config.yaml
num_hidden_layers: 12
hidden_size: 640
head_dim: 64
norm: "rmsnorm"
qk_norm: false
extras: ["capped logits"]
init: "normal"
init_std_up: 0.0343
init_std_down: 0.0
learning_rate: 0.00138
lr_head: 0.00833
schedule: "wsd"
decay_shape: "linear"
max_seq_len: 768
train_tokens: 765500000
Each number is 500 + 25 x the weight over its row's rms, rounded and kept within 0 to 999. Layers, rows and columns count from 0. Numbers have three digits each. The size before them is the row's rms in percent of the matrix's.

# layer 8 MLP up, 2560x640, rms 0.044, rows 2077-2093, columns 512-639
101:503514482463499504542532469525517514494559527458455502480498517502476459490474508545451524490494539536502477463454494479530494504549474562458550524481489497498534529495511508495552507428457524490489492460534459480508541492477495519519499524518485464484469501484484503494478508521512533490508548456491493503500518556517525529478517511538519513441541469513507469500473472453457499523504
100:482517469510518503499520476531492487538518492493520493515496470507515527491475493517497524520501517483506489530492489532524488505514485544471492510508519550532506512458486504507518518523535507489532506454541487486517523472499512513540515472531531508530497491480508551441532508558477493482542473494498460502522526518523485470438508497522483487502473472488504505527521483504504509470556
098:489497484503502555496495544518475464539539518540539515460518481481549500558510510538521527475516538515537535473516526497494477500489474510491538499501473508504505548564470546511496472496534492494509469494530484477491529468459517510485496514510470495515488484491524505498501464488491512510505468501484478533498474514470514531502499510517473510493565518504554538501502527486501543521512
102:459516497540471516480489492508491469491481480520520507512464509468476520495481485500492520505518522496481512487490503497468474543461502458508511529479503479481494509487525489504490455447471536479515484506533531485493508499491474562486469492507506513470526519465540519511422520471487490447478482487460542465456490486494542503489515503490482476492566506494521499464487549489494493498514
100:478498523478457443519472476482500514470500542501477485517532488533508519479505538514524497488487511515466500475502494541480509509537532527491552519521499453498506507490498512485464514473496511504476518485536521520494532487458512479453494517459497518520470500490524500498506498534543523525522496508540540498548477539498470501498483484514509495481549488489497524500509491522521532551495
095:521489478469523458504543477473509515474499514533539474516479529501479478471479521511498520504515467483468491507494522510540526486466528476496501510462553521473490474530540507489505476439465491511523535520515534501495481462490501501552489483526508473468516525542487464501495465552475492481497508534473513496483513502532509472550526515490483476533531503463472504490475526473548500494550
099:482517498496498484540512509507510517515524475478536511443493502568508453518536488523493483472498475530508471467463475489467494500486468508503480481466488465499513500529522516507525501443486474425537445506491513527525561508502494535488551471494531542492460503532510482522521457492529502453493508508492487497513475528533526481504495503506478530447505506515465508536521495523503467471498
102:513478554472513472480482482514495511511473492480504510493499505509531519471513518512453535489507524491510520436508502527496474502541475495479484504536497498507484530468496575511524473549493507462473513512522501475509473459487513484496487485516506485507503521530470504495470494542472479505487473463525491518497491498473526465538569537478495515498488529525487595512502463516501525497523
101:499495487491467514501499555562539514541508491548466510517501501472478495534507492492519492503499474504474567522489496521508491488523498540529543489471530514469485529521514515460498527532529502466497490496541507490489525489521465483492490539509553516503506525502500509496509479484497558445537448509477499537487494468508513502501502501535511506503499510507526515499483466466485455530500
097:485491477542508523526454497488516522444468481503533512498529498488431542507492471494513499465516490510492498507510502521508505529480543502470431447485514499516468482500473517478509479460542486481464534511557460506463490502515515476520459530465501501524452495520489503467506526479491495461465475502451530460496503486509500517559508488510508469506477547499506517499510510475500487530528
097:526521493552481490502512484467515467552501505448525482545463526527466463492510498497518512468469472534499497459525520512522506502491557526522491496490501507517488499498531465479540498522489495519531521524514519547533513518505465513503541588491524464474516508460509490530514489567502505495530512514509522464492519507502505492511476466468534548474484500542566484482474492452471541466485
098:505524481487504522500475474505483490540505516514524514468490500466480458468510464513519531478514499497507524543501488478485502519498509465511497530505525514540478511542508466506509496486496497545473525503478495422505447511529480497492526484492501512484471541506463465524507508500566505467504451487432452533522490448473486538512530482520529519509505476465479473501575522512518476533499
097:475508541526561461472503472502485489512490497483462502525491520466458477520485451503490510494516511515522514491541484496511552491471471487491492524502487519558515549559516502499497475506500452486509494491503481517429514497483500473531462472524491468496525501507495516518491509519516503495519497519468498492514488523489531512499518492520442566536468493521516511533538522492469483535440
101:504459456483466509464497486469508486574522462490508531481502502496467518516517489496497459528509488487493492481527547534487518509512456500466530497498499549527506503533518513462497492542456475508519538485455523515441455495476474521535468504496489508470519511482498476517521453477444489552530476473494474476486506517503526512485479519501525512483526517511499529565502525521519501504537
103:495514545484495497470491460511481525519470480499526507470508527436513514490524471462524486508475511517489492443533525533487524486479512514515508524494461505516483479531504529510493473537509481461489492498487493526528479500524494502483535501504517486500521483496491501466517484526507454526469448462516515513511531489511559536494471526498467513525475473459498500511506521510494474508501
104:459503516509528518528520513533446457480511509471472511511507508486521492491535503497516494497527528523575532486524489523522504478502479447457519504516528481519478503477503504500459515511467484517522458503510505479470512542509518520511485499494486477503466494502484527482443558526488489509514492486486483478479490498543485491487520533507508532552492501490501478509546534508528494561502
096:505462475494481508501482499500493510501505543487497510503474503522490514555466516520501539508497470477497510475513541492512445517467546497442469499505502501465496505480508500533523518493506486530523506519494434498536440516449541548493480471496497502478536508529470483531499501527498487476544469426484473461517518508521530503475480495514550441498521527479516560517490504494503506507489
# layer 8 MLP down (transposed), 2560x640, rms 0.0335, rows 2077-2093, columns 512-639
100:489537477532510527497522532537466513483519514509545547465463487484519475523469458526474505506498487517506463487524499476534522460519475526500498486514497524510486537472484531525499505498497514506507502537481464507500520543516506488525499524483537511518518494480522540549502486481492534522541480468514491488484522511519495497499496519520496498510548492493490510480520531524510451492493
099:456496523470500478499514482519480448496484500554489520499495511494522507498519478463509508471527512553461467513481467458438502503474480511482500470454486471474510511481530520529501496468493511553504534509517487466508473494535495470477518428499485498530461469478520504498443519523479528470487506476486480536539517449493491491541473492497497477477538525427507518471518487538474496479465
100:468478510519493538483497509540510484510479541510524481499482522517534450477539498439492521495482483484477433546536481493478491502507497513504482494529503516506530506520493492497455513498491516494513530468458539532477495478486488558540479483486522492502483504493481509502496473477519508498482488511531464496540512492492454485470435507500455467464516500459452476484538486502539486482486
102:481514505485489457495510518457518502493521485527500524455482481517526510507515501492509521486509519508532465498480512559493502475530501464508524499508527466478495509480501502496467526461473450517526499475528507497506486458510510505478487505528535507473486502480495479464463501478472484462497456547518467485461519512520529471502497444479477469542491548484496498504493537496518489518427
099:525494477500486525498508479468521525498520490540530523503541493514486515550545435500472532457535523478513513468530511521531479510494550508507534508483533536486488469461526496496517490506514500486528496488495557492498523506461469481492525524490466483477513516494504523475490509508473495489478508479473513459503508534514488497499501468472552498530511498513474509508517501562533504508510
105:509456486501494534508507555468516518515493534507480592537480528477510555490514497517488518447494504522479466491450473455490533513511501513541532458481519514504520526554507485529566478495518468558499523535505525481487464511465503453505513500498497521490500481483519501524507516527480491517525487470491500500538508474500486507506460520486509476521468506494502532535467476550506494501505
103:498502513475523519492535516498535524512457553492483508539517502491510496515483551519493488482581542473466507467501485473495517512513489499499538495511475482466531556494478501493438489501516497475508493457476465466512469493545521451512505520491487450463521489525460541461491492474499425509511526491506489479495507476474442472488508478486498455509499530509478508503511502467483487475531
102:489508534507522481508528508491462522490521515527495503491475511487554514523496530521498509522508453469461483500494492505444512490510453513496498464491512514522481504534510474482503487494497464509542496483540488506520521531523467454520486524486528480461497457484479496480488503502510534557523498485501498496494524475491468528528477498523492504507493569472521448496528545497511513532455
101:490525504507528507471471499430487459478482487489498467506515556481498480519520557523553457532443506485510461489515512523495549519531496509486506533507520526553505510520486524503521473522523506556549484489474527480539444470529496483516438500551477491516511503483504494475503489464522522500544532489472518497418501470531465513525493522522471503477452510498499530520548523506499496520519
096:486508510472518475460495517486521463509494490444448551522470523480469483494529509517510476535449465496526478525512481507517514528469489551544504498487552478506471455481497514569463446500514518479486462498489506552497539491511526511481459458512479503490485501514500491560523521524471531539505504471458520506516489458509497517494546512472501539511495477528500523537486451504516532527493
098:523547509501492509524521466489499514525482492522528496486511509480498470485504485520503498485466565523543534486483570480533483526498506431509521490517536483499532448508543481534549553488526497530464486494540460507465523506521490469519455481507496518526470495478503499564487517519517475501484503529515544452493498490479480479467511511509523526504508511504500479466499518497502508480504
098:498464475523545539491497508552520478506485477530526486488489503487492518440487451501463528497471476472512501503541488504470485498540517525484514490473499478491523502522447488519442466493484491517515495468477476509506505521520504562480487527444478511486511480474534487482496487481499481502486464498527481539507476477483505501533508514471518526533501527525497486493489501497515518487547
101:519503494480462501508479530509529503456449531505542530468517526511472540519487541499450469481516523515478495533498477502516499518536494510536514468513515482471495489520523532497492528512514540495510532473502526499511506518483488543498513511478529522518506527533481495565521500460543483496471496499523505520502504489490487513476493499591491507517527539512471507526464494505459513475457
099:541471499467478497527520515464478501504509493479493544496503523516486499535499464526466466519512510458544518520494511495511487531492557495499506553468485493474494492537482475466471489507481449460494522532460559502487495549434477490444502546469493509496540511487509430495506490495517492513509481478503497534482480481496495518497526534490495508518474450490523500495518506493481531515505
099:560504481447551513489496523526481467452502578539509522495486493488496478468516469507517523495514506549496511499489488527476536474511486466532473508483535486488522457484511516531545536507480559496474518494454478472508520492538458516497476478556497466525509504510500477509481518510516467558498497500493499486514505455516465519456498494530539491540475544485488517466521481493552507490479
101:481455489499500494519518489499497465464527504470490488483488457497502515485512505508450472487529514472486515484439481513512498509476477494492486522467517525519495475494489540500554479461548520524494513519464470503506502502492489481502494520539497475493502519490483481498523499511456485498471485525516505479520460501514517529511506481523498511495508494469561454512447496447521492502532
096:458507496522477448508434499504465509522540518480469482516530541501482534430545478506526506499491521508484557561526535480538521509503489465498478479540482490501490491470507470528504447487482514455532454489472506500530525445528484510524509491500521485507509472515447486488463511474514511523484526528491535512479526476500489516499481561525493552500496458506489475487488513489474469452491
# layer 8 MLP gate, 2560x640, rms 0.043, rows 2078-2094, columns 512-639
100:500486500521507534512524522546471495509469562530470511459479477476485542493475509480465553472462460541491520526484476534487546517505482441503456489528503521488524452513502467476505470527524488500528512481501486479495482488511521480506528487510426524401495473510514509512513501497464546519476527551512498547504534486476474527523508507507472506516478504518475514525522526459490497498492
097:507549520522489521497491487530523494551489511552521471526423555486511479480488495526488474513464539532481477523526535493493568482501548454560503500528470459520488480513561542518493489511446489527512467482504515523473480515520512477509484496493511523481542507535523500478487530536503513515481479459542463489513486493517507494486486498488513460520497457512511504527501486490546558532504
111:487454476472475525497517479497445484559519496445477511442555488532502491508491488494500498526503484495537496462531536537527489489501485480453452503526465560487555512517501520477495514521514451550513482487498498487523521472462501529515536520469521516482482508499504512460494545486483493537522503502538462521531482508487460476480473491493483526508521487481505507477491512511492497489510
100:479500529445502507474489491484480510462453499513490455478544508475495453533516507526512529502513472476489531501471514497504497559444543484490491493505515492511505496500453520486489474482497480472530518505468509493502506500493551520503501494486509508477498510486525526472484511521448491555488498504503509500484509488415472504477455544504507500494475539520510539499428472514513476463483
101:479519497508466539495492497509517479526508511502517506491524497486473521545531501518497502482521503523518508487456480520473457481520502489509482507498454514475496526498515514498537512494520466478461530543491475475455518513508462528484513487499520522524507508504496525528513533477480480536551479466517492526517451526495453474488452550513513478486483505491499521505503492500475537494512
099:511519451475461513509497504506525536534508459505465496486521567478515529478480507501496516514512519458469473518504477493511456468534489526504491493500506504568512479486483483470478495480484465509503482551495528500485473517454552503469458512496499532474495475466464497489481539510531464503518510539518464504534540456495540514471520506508512481499470445531520493480506515512463486521542
100:500488473445502471498532502521503496500497500456500509519515516492468465500520509529518471495472481488494507494520469459526473460512485486474498513469509498486468493463488527493431494482496456512492491507520519532537515468503521519505484511501509533502487494545474550448452512508450490511474478481514491490512480508501517490496478547503539476488501491494528513509436482463503489496489
100:477477482510483519471474545550478513495484503481507483448459539511510514485479477501449566465453523553533489530509485473488513510546480478522509531527504458557507486513468503504504506524500478484516520544513538464520506466493551508468510506524509489495541517534470485470485507497515515476500487526495477486507436514470513493489504478529514496491490467520504456497458487474535502506500
102:475525507498516425511534518536537542508503487536465519462502490491487498491468532469478485475488529522542483507525515469501492509464529540456504466489497509483466519480489493493513477506519528481500481529496504465547479527471471546504492537480498511459538536486564482462527494497492489493517501456533466518483532557526516542508502542490549514475535469512464471527461527518557453503500
099:517445510502515456502530509505480470498513513493512538496531501486502507507479453576446469475504497538485464507515497487475479524467485494488491503504487531493477511516508519518469528507505476503548499517492466465472494448486529525519550508492507530544483483524550481518474494509531519525480495454536481486464503504453484489506510533529486530529522500487466457475504496493470473498485
098:475549505518544493490500502478521513502511520531485468465491517505526539425536482519522480512503494513541451490511485511498517475504490534492485454488530471422498530497534484514493447470477583493506468521467463451500477487496505515525494483502508470498488479477484515507495509507500494495471511517514523475514463500535497524524528537496514485495504499504477500499512518513534523511480
101:483460506514518533484543512475497490495491435469436499519539502493509507512478491508530529499521459539513531473477488509476498530447530489513518520520547507489527499520496565461463515497446569497532488518465500514478520486521475522530508550503486546490544489521485548498475504506485503520500507521475476483509515477509517495503536524495485503490463488469567479491487499502489508512496
097:466474503506509516494489499525474497525499506476495482460514497493495536556498507515512513512480502486482537516526498465477470484484542516479452440526484517515518439510532512551518460438492525533528514534471551537514527537520512486452470507518509487555481503479496537485479510500557524503522548511517494498527529543482514511499503477532496476496513484522521503464529521525485481498481
100:523498513500484483460545506461504471472501526485457487516491529509525509527507498493508528525508530508508448505488480504481512498537488491501512521504525547528492521476511514492478491484487494514472479498517498504520564510444544517465526515533527478465536478491477489539500493494489521472484503465494485533477474462531457495443523480528457514493499514518458465495451526527506456525499
108:474490463474472511530470452530477479511509461497502491507515519511514484471502487518474513539510472491529510497514490481548471524543512492498498495518506477529488475499511508487488492552478559486525489503492492513476488530477501505532484498484484513519522537510474492508459523514491480511498512474532510513532463484486511503501525449476448522498424528511511538459508481486538492489463
097:549490489502472509483534505518504516486512541508551476516468498542495541498500499481494526515502486490463538511533489542506481521496475490475531515471508466507554495510497495470458500478494517486480483549522535518474502482491479508455497545468508507512531516493495517522504510537482509554504443518500492505492507511468491524438504459424487495491422490486502480501480529482510468472505
098:465542482505501485499479511495481490522489471554503507475507500488492588527491462512485502477509498470538503509535485504509453547493499500525502501475465546485518503533503486492463521539541530510467534549471513513466484465487468476497511455463465472505498477519469503437511490483483520489507525486522482506521500522525529561507526482498536536467451489472506481527517494520473491465534